Weights of a small GPT-style language model, trained from scratch on English Wikipedia: learned residual scales.
Each number is 500 + 25 x the weight over the matrix's rms, rounded and kept within 0 to 999. Layers, rows and columns count from 0. Numbers have three digits each.

# layer 5 MLP up, 1024x256, rms 0.0828, rows 428-482, columns 0-127
482476493519503507448450493496473460532510500550531530446504523476504491490512496481485506482488478496504463474512514499500493465502566506473489494533466510515531489523537526492483490527498489505464502526521439502496499499492505497523538510459520484474511492503472490516490473506522499509559498479514491490539536460517506480522499494497486516484528486477493460497481531464513508498468
510527511482521483483469530493488536515527524540525520498480483477446483479517520473470500495510561510524498464484510511475469491483527504495518467528479478496514513510484472535449502533513487502473504526550510498507502512469516537514497523493514476489540518489479482513498499524475472471508518505530526487498492488491464496488494492490496529480515483504493551496450508492529493466499
487479492533529467499514505515539483495493536563478496523533511486492511502476534500477497517497541496503485492509493486494458493520495531500570509502494450547497520551528491500524517498435483559459475474507498467503504504522496541482550455466500528511507513483564478515508497484535545445510511507517480490499510444494521496509473490501503498493506495504505510474517452481561500527534
495483493482526476496517505486503486471539496487492474474500487481481550519525478479490445486508493470491541487459473507507459502530458487495532482511491442456504481532518477490525530497490520511520492490553508448523473498524481543488458501491509466475522513482487477519464496523541505483507539521485493496541464539518497501502451505491516463532513507523486510496489530508531513505555
482468487502495470507508513536523499510524483503499475486489495443505496491523483501492457485488535446493498498485499484526527484488509476551453525485466481485490499523515523512477446511544495504465475477545489520471445519505507529481528494484520530455492475522492522498486484539514485498483493520509506432501473552527528485524493468508530485505544461532513472504488515533514491485490
480513496494513495484515510486510509505531483521522483507509500468504511507506527496465514491461536532493519504487554510469518525536496497525509495488535500517532504493490489558519481562488516472498499509544463472486505480512537509506530519451480501467498462546491481504466509488504457474510464505495482453505493502480474522556456449512507514520547491480545462467487472484473521473476
521478500508502455508501456536507477470525527517531474511497496496537493532491526502512515532498492503475493512487521495488551491541518529495527502478514545487516536512519474470483482526501462472490503496503492496516508532493521538459504507529531506467489488535519512510494499517493539507477496536495490499475440505505489511502547487493474504504514493527493539481505479510499490494506
481485478526478481507470499510527503513565532537528533444495505485528509518511487473510475528486504485479497520492479517462464481523468510463522513469552504504503518510497496530498450486559505535452564476510480477480475489536464498497491485463527503482500437524465485523492469510510480506560511457533481512478506506557486531532501491455520490522477454573518497487535501503484524532557
509506477465521478493499502442507495428512487510533484477448537477489492483478525519445485464559521501496457513508508537467535513532517549469511502485508519485545550497523456509501500461519470495544484485534475476519490506493505526461519517507540525518503495477513487492525506518549491489496508499527523533509516528501471493457501510528502520530510511488494523492484488499489493464506
470481475515537517509515474492505508462527482518515529526479479493482495495508475464471456499513473451526457531484519476458509506517497495508541485470492541533501494494530551506473502537523491494458493541536471511473500537579452511524483497490511473546481483465552483528501488477493502471515522490476497540519487503482442525519515465511509488520517508505519527519509491543506531519493
477495509476493543490495498491510521518482512461504479511467466524501518533454491513476502507493496490528461487502494485499507534497473506530550484466512490508485472517475499509482495495464487508532507448494516477531500507522489520458513472514513552496490520490524544537475504510506522462509476490494438511478538511512503544477531525486511529527509505511486535436489482472485502488518
502489465493517499508488512507482545482478476542462491481471492525487498497451488551479466503520540491520529495489480491461530516477481543478561513506478477480508541508502486530522501548516454498561544483510548518467446551468485490536476507507464500524474526547495495545472468533523498507494506470470454456552452555506517496571496474445458510538491484540507488492510458501551484465529
451500490514490510509491481524500500518558528492481486497523542482509499498491481507477512515499514493515501516475507450518475519494541527464510455510473458514506501495525470476542484512505496488480470540534473481533482499513530516441504483460510519531490524526467463517503503540472478487500470510518488461524469460507465541484481484480502506521512497520472520491478524472549505453532
493467488522501499529526495548524530526560500520484503446517536518505477519530515509497481497478519495492498498536523506516461495495495487492517471520518448528503530524531492502503517489522474539506527493523469474484497498497503499524478503503502521518529516522511474505465465495500495445521537489501482518466454482522495548488481503465481475531537513490497497505499484508522496479493
482536499545487482458508481489519490487480476540546495507505502491496514500516549518516514488475543462509502487459485500495521495507497480528518500492490475491534520535518472482463478491413480508474503502475502463502508509511474531484538461494536511476511516532506467508553496507530529485546505529504525527544533481481470487482538494530492524502530527532478464507516485482533514491506
499469499503487498471484484489526558505488505486480502484479533510502495519472472500491493511460488503491536455446508521499480487509536488536498540474535494508490510514532474480521519481493491486468500543506498518481464497481527501485498457495489565522523520472486502535463477565554521477547512536501486457527519514480541513507568518500513461501515510484467509445501488488545492492529
491501506435521497503484495488488537494534537490524529493489461462525493520465531500519498496478514513556552465474504472486535499512501533547548480501521560495508488488479518509458495515433501523495508460492471485469496532486479501509547484460539508503542482516495512521503493504518499498476455513520494539503503545514477525524514467492486517518526514487509490458483492561537513471513
461495487470490463506500507490534532460511500538488467437485515507517501515502485539480470479563500510509483458544509513513494527505510494504492436510486468512492453507515477538518448531552481541523483454544484485488434492485444548548467497511516485490536516497551511482473504488530505475477451503471516478479511521555515493505484516478485515508502501490491530447533497528496491489554
454518464471511469511504485507516510513510492522477502501482491475517488480487457555474481497523521493483525484505505484454480514510514494497488529493488486438512519499496465510519478533498552521472504494504483460479448484509490516501504505531517516477484480533482513510501425547546497508552508524511454500457530551528538570459506465512504515563511457487502507509549475527511491529525
506544488529524488493490569500495531472503527531517494473494533487479473514512511491493456528470470471445503471514516545470527546560499445483521445486522533515453518518546493570497477519446489459516528503500497490525450545441478524519508448487523499488493501445504455518517499521515499514492487476511449433542402495524522491470543457487544473583510477520489530435491552502484513439507
524474503515518515481497485469473489519496511486518494482518524479509486508465482519516511497472505505497495457476515516488493538463504516504527466489511468478516484539502486484493515503485502515517512463538478513522519451485510493448497482513557538476508523502507509497486501511518480463527531472504489498513500505453483493528462538503522541506506495522495530475509507513533491518515
492546519495500493507460497483500503469480541510537501514450502471471495481537524513462512505524476509476472456487530518516525555526485515542519482501506545541514522522495531501482486467503501494504555487492512523497503498499534506517509523478545503548497480481497471531516459482530461466479528516501467496513493459494498531509533526469505481497529502510536493487486513521520517479515
527518497506529498501509522490494481474539490505485459480501494467496483487515476453513537524516482483478548474483509489521506563554527507508526449506503477516465548481498469527516474512493512480476541481510508480485514524556516507513444514475487508529515522521507509548498468467533475501526478486482522509458450511531473522492520491459439474509494474492550483490518496531477493448497
482497480531512480494527514530526515486499502513471461503485507470477469527488507501538460476497522480512484433502481509510488514518492480517506449465493487517509510536485534485539510489533520515496486496500504527470503493487508510463520532518486512506530493497480467524459500515496524513526497512458505486503518496504508489499492473487506483506518466501514501506502481501503462496485
505492501496529492445512520495464476502495458476536511497445460515458503508520514507517486514472504465546486526466501514493484523470478484528508485489506545468496511531509515487454454537529467516476549491507543507477509505508566525540510509447492575525501521498506484553488458495502490526549518497465496501500524506491478506506494476528494500512503511511546564521537464477496513483533
485501500499525490455477539496513506492491505513458485476509514519537417548513527446516485494496554488532498517503517515478465479468526507532557457529477464475524491572555425476474510473468492487526528452524496481486513503521525526564503465476625509513513516531505455537455486508524519508515481522472490528462466462540444490539535523497493510567521527529502502459501498488531551496555
500495509557487494438506553487487547484484527486519450514501533546540509530516489467439487504492513464509525488504509497490494467481549522563541489511478519511519479545524474542493483504530480550514537520521522513514476549502558487491528518519566514522531511475483519530473494539514478453513490492481496447478527504487512480505576525472508478475490475460499487506453450526510524505526
494466461562557512520535547530519509488491533482488475463470501477500471527441499511492540479493476488478517512495498494477484514521496536508494483511486493496539464515528469482487495499496506509514503469507512461526521492524516502495502517495486546514520483525470542509478488489514475469491515459530459533516522493492484499475525543515489523501489510526501512461498515486489527485525
510541501490518487516494538453530489496518504500508501508491505498515552490508523508473512523488467497496507469476499501513515509541498497522486485519499513529495523498463539518516483501490519522508503493485494505485466489511481515521500516490533517506510478474470532481500473509499517486473518537513521500551499553480490519463458537489524476512479498527503486498516514489481496486528
490460492469508501505501488496486517537546455493518515530491547521487500511498511497475482543527523475456504465543502471517495505460497456484508479477527496493513523522491513508527533519517479486478497442532488499546484515505527494534511516461492450529497521483523479520499479540496510441530499489494491478533487492521525522478475489493512528485515501534506488499492521475558535502479
505493489494501491537513469514497472507482485560500529433473477499479475505516504480488485518458499478470494472523519526462492531514501502504509509513482499512520499504479525522493485528501512550494478544488507463497490501511464525502540499507494452450535488455493526489481475492497531495488512450517490459495492552512541512483471497504515506501522491470531481489522497514513474489529
511540502492509499488518518500500511496515478533489480481525496505495505487508433509466471494492500528474493452554545548512546513535470463493506509445523525522509524482491490505491494509457523511482498494502488485529442530474480511548459553564536477529517526519516504515504452469542499512532553509475500471492457557522510478520505493530446483502511485490530542480537492537491515485522
493530500490511488527493506512541496473506550521505476476495521514512456528504508529508537530501515485548469470491529441508482521527517519477508528530479503516491488502512463528484512513482521540476495506495527512488460544533497521522531483489481482504503478503498515475461483490478487486504519543520482536470505498547459554492493518484512496509486492487518549473502478538514507466538
460538491499502488488490459466493531508504456454573485507494499493458529525499516487510511505453485461519527513496519503511508521486516488569515515472482489493508454517484523507502428505530529486467469459517456441475467519483515505477500479471518463514513495534496550468510448489527465499506468513479466570475518495473527499470507538487515511539567487505470476475485496455557506499494
501516507506511491515486536540492500464494514501481434503503540487482455488525487503492490512516510508510506484500490501511486502474541489486498461525496481528470506485525436499506514521484530487541500497505495499522500473551502503476518502535527493503515493543504489493485476505498464461507480511533461521500477532538536466524502474534511445549523501523499526488534484481527513460516
484521512500497494518484517487541486521505528507499511495465504483493479500475531475494513513522512471499519503500538540480491492508523465502533532526471491476494468504513495503521494527492472498499538531486500520494492527515504478517522506560513456479509473530528492472478460491510481506484483486459475525488495488523493490504497485447473525524510499504505503503503480461476557501498
497495474484507497482467504500474495532486504496527549485523550527478532478530498485505500503482530463539464511469519525471476500485529476497497451535512513498487444499500482526470539473503432493535499507543539526497470479505494492528465491459518486452535460536544479535502504478528491520523477547525490471542491517478536525451515451508557517501518435538523520494477518470538524511518
465491492489515489457514511477495556523519522536498525465498516540482535521529524483505493534508476462542514492488558482487520488495523507546546514508476504536496462535494535488460492491520479498493561512515515498479522512538479517555511474522484479536526482503513488534452451500508479471519443522443486501482530495473464504507479497512538519486515518520525506498478493488485494531505
461516471524487484499496486499505504484484466489495512514503508488472519507484470508503510506475501519457472515462499501510508527523458499553517506520493471511547511515493492513461536528497487554513509512546440488489515463504490536540531531511482458480514456506547503506536495472522509517526482489478487525523530475510532509516525504529480513513508492488473470436467460494486507482476
494540504491501496517519506537480459472525469488530510474487463501497509525468485515472489502502479503485476465541489509446462525483493473554499468445493492490508499518490460485560522522490480481517453516506518476542496500511487525524527533512528486489486474528508527481484523499512525499484504477466525468485458519509489464553468524514475500542550490519487513494475461545515541529530
471489471509505523492507494534517498506504502490533450495468493516502497503493529521499502517507551500517522504484516522444496520500528518523497550534484445474549486516490486476486509549489543471481488506524495470526510537506544484496465463496518521515518492508507478485512497510540489460526469469513532510514468498488503500541526514532497490513511503498525531507493474465511513481503
445497487511493518483502487475495479539513502584502506476494556485477550496498510488494497491472567494517488497466495533467474507530466492468497533519504494515512499538516538501473488519519506520474490521539459484491506541535468503499497498516493484424505488490496493485494478531490545512502499503458477499495487491507506492526452479478469489494525472491474517504522543484499542530503
499554512518499475445473522477513524456478523506502478530494517496471479489495465529538504472489494495522498528531500510480536508513522500544514551508448504485535507499434488499490489538540535503518521473499507484489493515518526507488497488499496528533485486546476543494511495467528501472478449533501470491480509452486499486488511478509493490521506470507533506484496515509494516505466
457517477520489476514521489530524545452519491525511489476460550505488527505533511524476508502505465439494480496519501485529489495496492503501530485509465441529481514550462467479521446570503486504520516493501533457496485489530466529487542516508515463511505490534501496519473461506500507494495522524492492494465499499476484537541502448502503490498581514486483493488518465488523547481520
487520506522516487531526469496515489520528484520481517473487539496446503513484519450522479485525564514479460532526517495520503510518476527461523534507527492509515483505555542495448502501507514483470521452526521471496495488490500508539483499499506495503571470520488491536460462473462512502553488517474437506481494555464492493534494510462525505487519503489505516469516483564526505520475
459477490489536477519496516524537459453485481506515496500512524494525474542506454509507505547462503523535527440482510516472498482484493486492497505468507525486527504516513484473494532486502547485518508464541502485495471481497535513508516524541538493466511516505474496481504467529520509465547470470487504459503531511489513493526498521484519533531519480504495536489481460489480491515503
480496517536485501470416525465508542446500484493498514511463513462476494521489454488478508480523450480467486490497495465505516502523513522556527502475481530507490516510451514492498533526469512469483484514491466504517443510497551522467479492510538483497498502482510471525512506513527529455480485505512467493495534533492512511508515505470458493511518501469495504497502540483515526514472
487505498502512490516486516498510458522538521478493533488518523514461537523513467509496447497485506527494492457479503532497443486524495450512541501504499467506472536529493467542495507503466490553488466494506528461494488470477498529513548487448520457477505471521525513481501493513518538522484533511512518524525548513510472525494494485457511498521520502474472518458488480520517447505513
455522481515514477494512506501542478505489489558488436511512504482435481515545465482522475513477541500458467501513480486477499481505470506538518483452507455498491514541470510565526493536518461555508532526529514478469482484501491572522538475469494516457535445508488466532440499484523432507521501497486538460529544497496460535518551525494524499501556449517518473483519456546530544451503
503485477478545439522447446512454464483537514502500476497494503499502517541480482479484495545478490449482479505473487518479551490491458455473516500464521547530511498530501521529533501501552519506480499530512441480462470529487499488477516529530548472489500507462547499500489509507493483477519480496485543489481496535508505510521505494470493540502547492465532506493566499495508504521502
454468495507494479484479513522532488488480529475524513522500482506484511497541487527513545463506514494548460458460504474500496506508493452476480524479486458493515518506448514523543503493502477506522460491535523495484502477466484516487509482515482512498512507504509483466519445486477486499540496505476471445496550507470483493513471499499486484482545438497493481493494550541482534520519
484514484519494471498477470513524497509481529550479527433465480478489465532500516516526476544510464485496463526519511511481484501489489448503506531497510493501524504496526512530473485530482500554499516486495517470470499518496464502522538528515479515520496506507498493498457504519472520499468513469501458548481504507515474564492495522464499531490551516526507534499509517487531501517492
508482471534536505490508533504551498486469528519482488522471466517475459523496493530459535520493520479467498493468487478474509505496497509495528528500490504459513520494525469492485496506489491501516488536496537509503533487519529494480483507508492542471509501488506517472512506514516503493483494446526456503469482540540501533491553489516515492537499513518515503482499495498508515477507
492472475500508514505491556521526508512512542479550480480509527463479500509509450496474489513493438513512514512454530459485508527540510505510508505503484511488528523526489490484494508515480517457505579516523482495470460542486503502494463481492502500489532463489480518498464503510504467463519479483482446486519521545541513467522448509474519495495517529518447533480495500511501498496504
508515490543498455526501510516486519503525499496554474485528456445529463507493499468483449484498494518474439497526515512506521518521491435461507443473459488504513484520506514532496483522474498494503486560513472479532499508544451525527521498509507505472474489517490437501469477515539530535540471493455460529537529460513446487509488483474485500555516483507465528511532511501511514465482
# layer 5 MLP down (transposed), 1024x256, rms 0.0744, rows 428-481, columns 0-127
475481495492486486526527515498506519463515515511487465490496494532468504508452490529527494505446493521500504542502523462500519515515477473525525504479496509498486533471469481528495519476490509535511523513461514466528509496496497508521467512520501498508531481503523510494476474524499504444448512470495491486475468553546515489474529500522498493505486524541500532515529496522503506498534
482487463485503497488506497486498510485517482513485463492480494504471483483491498518474457530536535469512494465501520498516500501507466509507509482514509502462456503520500493528521507538519508469507466534492512502533505501490533494500506525514510553486502533491472466513529485506515503521452510525511532533475474482492486482441497481494529491485460517549537535528470487534507495481518
488536553483474503483495466512511458509527556538464546486492434515520464522449468497483522538517479508469485469517494462518477503496515515463509516502536508432544534491551509476482487506534488515489517489527488488547509502475490490533492532474526503514463514496458512485476461512513474478512507459574514474494469497510509549461454518509515512514520469525528473453446474476476485486482
512504503491484510500495475506503479500485523465512462525493506502508565519508508454451572453559517459529507469489510519488526440446536500524450489519533499507528496529525477507520467488496471513486518498521530460539528513517486577538477531509519479485503483516492519507540474487514491479555489546513527546490495484503442481534473480492522507449467485537520548511518481514517507494539
495495494495484484480484563496548493500508496494499474501504518462482539455498480488493491468520513487478497524514467545492501445450492520536476518486481507505484527504499531462515498503569474475510526495530504546474484487495511473490520490456506524469477513495503484509521511494506462515495464518505506461519488499507551472523490477510530474508517468519467488592510474476464502492536
482493496482478475510485508474518513528515494521486458504506523554486490474493581531495554499505491522492487491502520504536497489487486477501567483461479471530527521470555520540480498525451493437463505521547482489504484506475510450530504479469498510460522478478547465527497583528473509498498498479479513450500475503525510448517483481543509537495524483488516538499499491487489469492440
494460478509511504459503533467523484481500459456505525517543538519505533485514487480542505484506500499523530502475521498484519462516495476517465491477502499524460473474483495530473475487487479511498475473502506495497480476483460486485495474490497507512499494510525497493490524495514489477473474542480514512512538477507492512472503494509550489508470477482495520463499488491497505512490
495505507516521535487460498511491494512497510510498480492519473508484505478488535500494420512503497447466514495469484499507489480488534531502426494517466490505497464507484486517532522495481512472523494482450476535480532486528544501539525560483492470526523530444502483541472550497482521470479521515477517508453514511466487464494504502543453488522521536490486504526508512492488524493432
529474492475505465529499509513519528492488484532517487529495511553505479502508448514507499526463510488500460496513499450493494529452488553478498518486508526487528516531463523534469543498466475486536469547487505523509523538495481456465497532519525487506516474468514498501485516508485486456508488477505486487477474491512471535480530523532510498474462476520471503517448465495467467503527
485481508514482501461518475476480500526513523491480500494492507498506519481536482493497509477560517518527513477530488511509495552548537516514506470504538546539485524491516489528509447519502492526475511493497482472505499511481506475485493512529471522482513489479498503506472499488462466543516463517490516488501501504508516481501479511505523473500471529528535505555484489474508500464516
537476489492509478499518500490511530512473561495477496526507510485492496497498492489478563514520485487504487492503538493483497446526502484507485510506513507425474513467546485474476505502517470496526532511505520454532479556543479534497516537443487496488446515462500520515502498499501499480505483467487507505531532510503512527512515523545559494477496486484452518430468541510458468483536
488501515485511526501537551481523536557483422470443457507512474450477500531496478540557480522487482472507529498485478495489485509505505490511506528490522535498499479462481513452523486503504476490499497480568488486505449503460485463485527503516497477501465462490496438506497478484494537491514475508501510509516552523515575456519479481463512522501463503519546487483526484445508484502501
495540494497449523450494480522490484535558547471483505507544522464462470524479503499514499517474509553479485513441555513520518477503543506505505489547488515499523506483505498468493530502502540497490467520519498529511544491494484461466495485468467494557504438486490458474498478501524480494464498511520506480469514484490458529543523471496466514509480535456493491492462525471517492515493
521516518501494518481505493517500493483492484487458492487482494542521490500507522492519487474452482494456510505499483514523498510442488461515505473521516494468464485496453510491511533491492492482493481489510514518529520511463511508505533510513458510487476507507543477503513505523475495503507512473502495533474516456522453514468505526518521493490517522498505498576507444500467496455498
496506498529484534457508526519495501488483505522479536444538483515512467476494480516530502484503472491499510510478502534527468505522510491497505472530516489487517503493480484453466485523462472500464507510509505496529505539504488515480515459522458537537492508558492493548524452497496522498453496517506488484483462492525449465467476469517488543547484534535527450487462487455536482517503
537518479534528489503444538507514491529520499473468515501495483489510489496502501506536505477479488521513532557497527518507523509507508491475475507505518481545492524472537474510470478481503539488526505502483512520493506506484486475494519517531476542473527521500537513535523514526462507555490508505465506523524483476498456498496520527518530499496452509469539498430498487520545421510469
509531484498500511487501540513513468479521522520503467501537532490482505513502519464482517524491546479517487463513491462460528508500505506530506494511477490542518502475538507551499513479472518517509451468526446516488523526481478527465516522501544471531513518489499544494488512479519497476491459552510463515528465532520513485506533499516461523481520468506490455501492472502509499484499
502513481472502459463510497504537507493513542507497482508512488442535510469487492533514484468535480521480507468511491472512483529509534503448511531502510505500490481486518430509540487486497472506507550518493502535439435508464484506475514519520499490476509516512480527472471471551530563490459501493493493509509504509539526475496488520512441514527472452521461510481566534511454478536494
493476460502530502536524504506497499533506464503470503498531516472497471505467487493498505515524505490486537486508496468508525524476517522461469492552549511488500539470474526524481482490539524473452490437552474508490500514496472491485508467477531577493471490491468505511451477469521521514490465570523518487499490483520532520508516501521464459498483474529504504583524480490508544452511
470479469485497492512515473523538482483522460442524481492557514559418471461455494507486454475494491506522560495505443445516492504451492545492507492484499426462480481500499522501475511505512501478475473540548527517474506514489496546530506524533541531540490489535495495489543518546498516549474501438482468487482485526535508495534509510447483526503431465532518493504454485511488473470512
517510538477504502504466463507481455502504513497472522502436449506496511510491539516486510509489499507494521463473524501509481508493519455493474544510471518477494510506488495475495508553507503498510528546480550493473505546545491535548461519496525491518478496470551468491503489504476492464479529498482517511498475526526529517495520524488480493509510563513453504477501511514495476474520
442501514489494495525479473532503499515490519473515488520523549525484464477510474534472551518520506484470520471543483457474458489484495476517505540531500510525491527527515471482499490483504490454446486490526527533512538531512502510483471460512561496489498521544492502530502530527519489450479482468510527493513525508478531523540528547483465538482476514532539506461457494541537521507491
503469510505513494528509482501498485468517519444505468486511488482496505463506493504506492494513492509550452477547521542512560499493519467515485484496523473531507547475529522528528492539521484473477503482479495493514521514494538466505488477477541504468477522501499478507496478490540497523518480512522536493508520495515505514528499458445557448508471483451526502469452469566512538474504
517502495489464491499504515516534489460520524526475485540456519509488503483535533513512519515475499506525506527510520506494494523486475480530511489478483479483489509495504541441539477489548499465502498476466487515460486500523521495495488523540449515495525498505496469534507538482490526547506484505483485498485505492476517479501502467476467482482509433501542520573500465512489495498495
516473499496494484511548502514495532504503465494526497534443482480459506487502469491529467451478497504513502541524500494477478493474497483518511484502485500533505505495494488516489495508522498488531470517476544474504510484515519500423503512506557505518462505519524511510540451508469522492483506531448505485468504524513497491490513471488508516522441515481543508564560490497542466476526
528489477513504488462483451463492505512471473525504449504525521551493564495533520434536492460464491510501517483488494491501489472477546491519519515495536456478527488533534502462530446499469478486515507518510539539497484468507444468533446527495578504492520515508508510486553523513514462505506527491468552492490501517482504449512505523521484500549453534506456527519480454479521471515512
454484480521456505468535550529500469542480453507501479498550511510505502513534477495527508485489499497493499523502519540521487454498538505498466534505530516472532479503513508483488443516508534509476466449487539505540482477534474516520525491526508494481499522521485490525517476506509536503518475516529528503509506461492494501511500519529530504481484452503519458521483471436438504504510
478485502467479483481490539511487511521501498538484464486503498477490501506487486500486515461474484475504514505477510469522492474530525495469483529551511498496527505484487460532486469504462529498493519506529465536499481533489483524472502509515480499532512511500482519526514512485490498493508487443473499518473525497468524475478568560510516545477488496523483489424505505461511489526544
492481528489488536522506485519461505506501514494520512500508491486503498502501503514509480479479539489498473515541500496482497484501473508522470482496488496486508485495504460480503501468495497476503493521531498475530486543515515522489503508486453491467509500506496474545485522508512495525476509501470473535504485496488500529496493498492478491527477496512514492493492497524520536490480
495466469483488497485515524481481492495473460463506446483508516511509465501487505497481453487538488498511496511495510456540481491463522472428504486495542478468498555527500515523503512515534520532516465490529505476507538490538481497477468468521506448533505475521473511517485515459480501508532523534519530503513540466519511522530519494478513531497450445548500516535473479530512487497486
489476516482477544522502495518508530529493490506534528473505476536468508475507496491454513490502491525481477468516486528484523497560500481486508489503498451510539489466513468487524531475488487475489478507502501505540459485464516492486493498461525456513544507503482523461424488496507536477483560478502523484446523476522501470519504488518498462486513472509481497493503484491540470545476
512488494499524508511515503483516474451522486446462502457488528503492542513444518525484508489496440493492487521469488504536468491530537498465482502467524544518508528475481488499477456491471462500489470490485492498492509496509486550496508508502445474499491489479493464508506463518508526470494506496490512457511504517503501499509480491481514481522493541469455501489502538500469533525467
501499515492494495506491490556505470537471472488530462521464487459525465514495503524489494538497559530500457517502503481509506482505495495494543523507489524471429494465486523495487480515548511509496513510531493481494505529550504555438519496475486536508492509513531524474489492508544509497489509511477502517484483493515485492479507523482498490512469507496504492460468479540462491485503
519533516461495479501462523491536543516521466491510509533514517515516512515487470520479531481497489491509522543439525484471530471511463446501507473458513485458463479500468502457506420477478569455448528481508464471517550535488504444462494495501500455530441509506481511487543495485479489507513478547500487535558497523509497488469482526505508504525521523500527493458478484473480466545480
542536508487505503535479505497533492484484492490514500518506472472499529465502534483498525524503464526503511504498551521495456503511503485465489460472505452549505511478539510499504521491483474504499484523531489482473486457486471501501492505496500488524546515483460539502532507506538493473468500521524536481531463483470489536518503543511533500514489540496483451507527520494534458504526
543483532528514522514537509493463518481496484484505508526493514505482511531522502509503479477498514474495507528453551526478496494462509496512517497486519538479522502524496502487488519456477523500505499488503477521467510456486526494517469488495527487506473475500478478491510486476435534511492530485514485502508478485479552494473449499509487488482506519490554502478548506520510486491514
515450503518513489484505494486500509522451442539499483482500476515480484505486496480491530515495548509517533520483446487478489475511466474467462521530554531491498515513521503515514505486468463488501520490531453530448483499525523518521512455465518459444474490501499492500502523478533493501509518514491504520518495509473534511461507498487524486467463462529529501518532535508529479519508
496472515474512496423532470498479507542485509498523473476538523586514511476513493530512490513527492489454481469504484526518511466500540503505549505492485516495538491524538475514502504539515498503483507485505557496520497463478470473506495516540553498523520546530507518512484502481492439490484485521485547492511489501482503508503504506537520462488456503480509518576485485486471539505475
482513470518464496496498518468558508484478500500491532474506515502518532544444489528501507501508496486512476503498474516519506464539468508510494474489488464547502511484527492517509544529512501492515519531527497508506506509510489494523471473510485472481511501496554506451483519496529483479501498485499518479501478471489512482478527487480486468480448500438514474459501515442456519488516
474523509477487516517496507517480509489486457502486535471513493454519515482483503579474497533450456483476462503540487476465469472466470482524497508484497497516539506492495478487573516510480487549501510494507524473497498534478473501546495511552520491508483475465489466465491456512488518533449529487503532419474449519495485511465477548524530567524536483447505477519499452488529518471566
541512490501486517478515495536459486509477491490491486541536522528525474521517532531510509497516513488515517525504482468479478468531501473534506483477515471484506511478494541544494486518456481504463513503504452499476449522495514484514499521508526524516539501501522489475515493503483456503477476514537496487513477500495509517530536505529524470524522520479499458569522461446523502501546
481533507523511507501500495463488510474499511493518502529484556504558499484446480525517548464447497535525505464444498495449500491495494516536476491535519537484539518522503500492484498500469482484498532502518496498475530493524541517527494517511488464472517521531523460496507547496525507536476465503505506515428505475488483500468471514521535469469504521456451495493458540484467474552505
505478522539467528514446490462495500500484440501539523489503516490479512512544478503491513493443513488501505503487485463501483494478504499495504478488542485461522499468516541509498535523501509508474467509513512481510476520517506503496488489517526470520495502534498510501471477523486522504504504537516499530474504474532477520507501555497492488504495525483513507484506542485522478515509
505511495491505485456506512485546496481509504528494496485485517542525546460525509474499500456503477529503513516507536505507516459520486540493501487513481481547427529508500497462511521518468471493507515508445512518477509467500481493495535514522490462530484527518491487510499502470496500540531518547516526480515502471455513516507498508505478471493514509500493468531484489507483519507482
487520511528537494490497503480522512530469524479469501518506480531529507446524491466494467492443517481455496508479529458517432482480477542469497487468518505461477481459521525516500549516526526507484515472521551473523548492562491508515466494480502518508562536491527483514485504498462552524515536509516460536452488487465507507498507531496547519489502548461496532469497492513518489523444
495510501493515518477521473566505460457540500511517505492479463508515493534465494506476453502515515527515490496515503523528528487543473493515491496449511512498527437470493521511478512525511514521496472519544547545504522498519519432513479575505471465464468479488424484499475500520485476488471523491500529483482500472482489495489524503518492481505511493524538479506500486510547479527523
496477462493519498504544467535498514501487477505523500483464484480499551509504492493503449502505513500504483510495495506551497491504538517461466485463536510509493521509489468505533483549509459494495478568476497497508471476515501509487470488514510471529497519505501490495521548531463508461488533484446464512482496530505490498483508467491511493502499556501514505547542483536499568467505
494489514473482514494455486482506500478493507456504492517486527495481495493464506530490428480517506538503474518505521508503477464491546471496501494510521511487512505519528513532522539483464493502511534498480510496471499490484509494521504536463495481495503496513509473491505500538511497472495517497522497486505469537512494501480530486499540490482498510518484501509516523488505460526479
521522500446489489475510547484541488474457479512506502483536492500495537488560521465508510506482534566475463537524472500538530463486534506477521526489491496525457499485486491530521519497530505502507577506505507480496526491475523473494457449485467500503513511504488485513479541475532488565503518490497557488564513465497506528464510500514497495478518469520529472541464474500487536478515
511487493513515466521488544511506475481543558526457494491505512515478485514523540471519510514466512521473511466517508495502516502508493480491476462572513477454498480548522476488519490501482498476460504506484485475462469482530547493527511522481517500490531488513529499487512502466446508526496526511528523519527472541466500458518490532508501484451561511487577475555471490520507492511522
499478477515498469488526519469502518510469497529477479521488477526483506499532526494523530468540467507514480489495500481537425510509457459492517515481507512500508545496485517495520466498476474486462498488516496473468517531510463522471490494490512489476489520535486486462524531456517493499520452529530476462532501513417499502479447501506506463511508479482472489510420539520467487502526
539479505547500471471506481488488497529447497460491543495489510516461487536501493532484497502524479502495479512521477501539493507467537480515515506555512502463469496419474477483460481528499503508532563504528505464492534516470494464490508488446472501497517503496472530531473512530488506509502539497492518515488514494491513555511473510500486513491535538517412481520488467438515477503517
581469516519481538527511477522506538521507512472518508484519497484498496478494495506506518492518496454513463503509504505501521465517479484481482470471494538509515466541515492498493488503501510460508521500475482466530484472471483469468502517457506478503461531482519464500509532483481496488524559512437459532502506479490515539490475468494517508524555508477497480532495524531503503482491
507490496517496475491500511495507491501488481506517453489513512479505500479495499511525497536491510526466534533452471490486497473504498509505517536533520532512501517539486491476523507505461499465460524514483460478449549519534482492477429496488550478464532484496494513477488510523500519465534476459460513517483531519562497460486459489511497461489499521509490485548519473527474509524513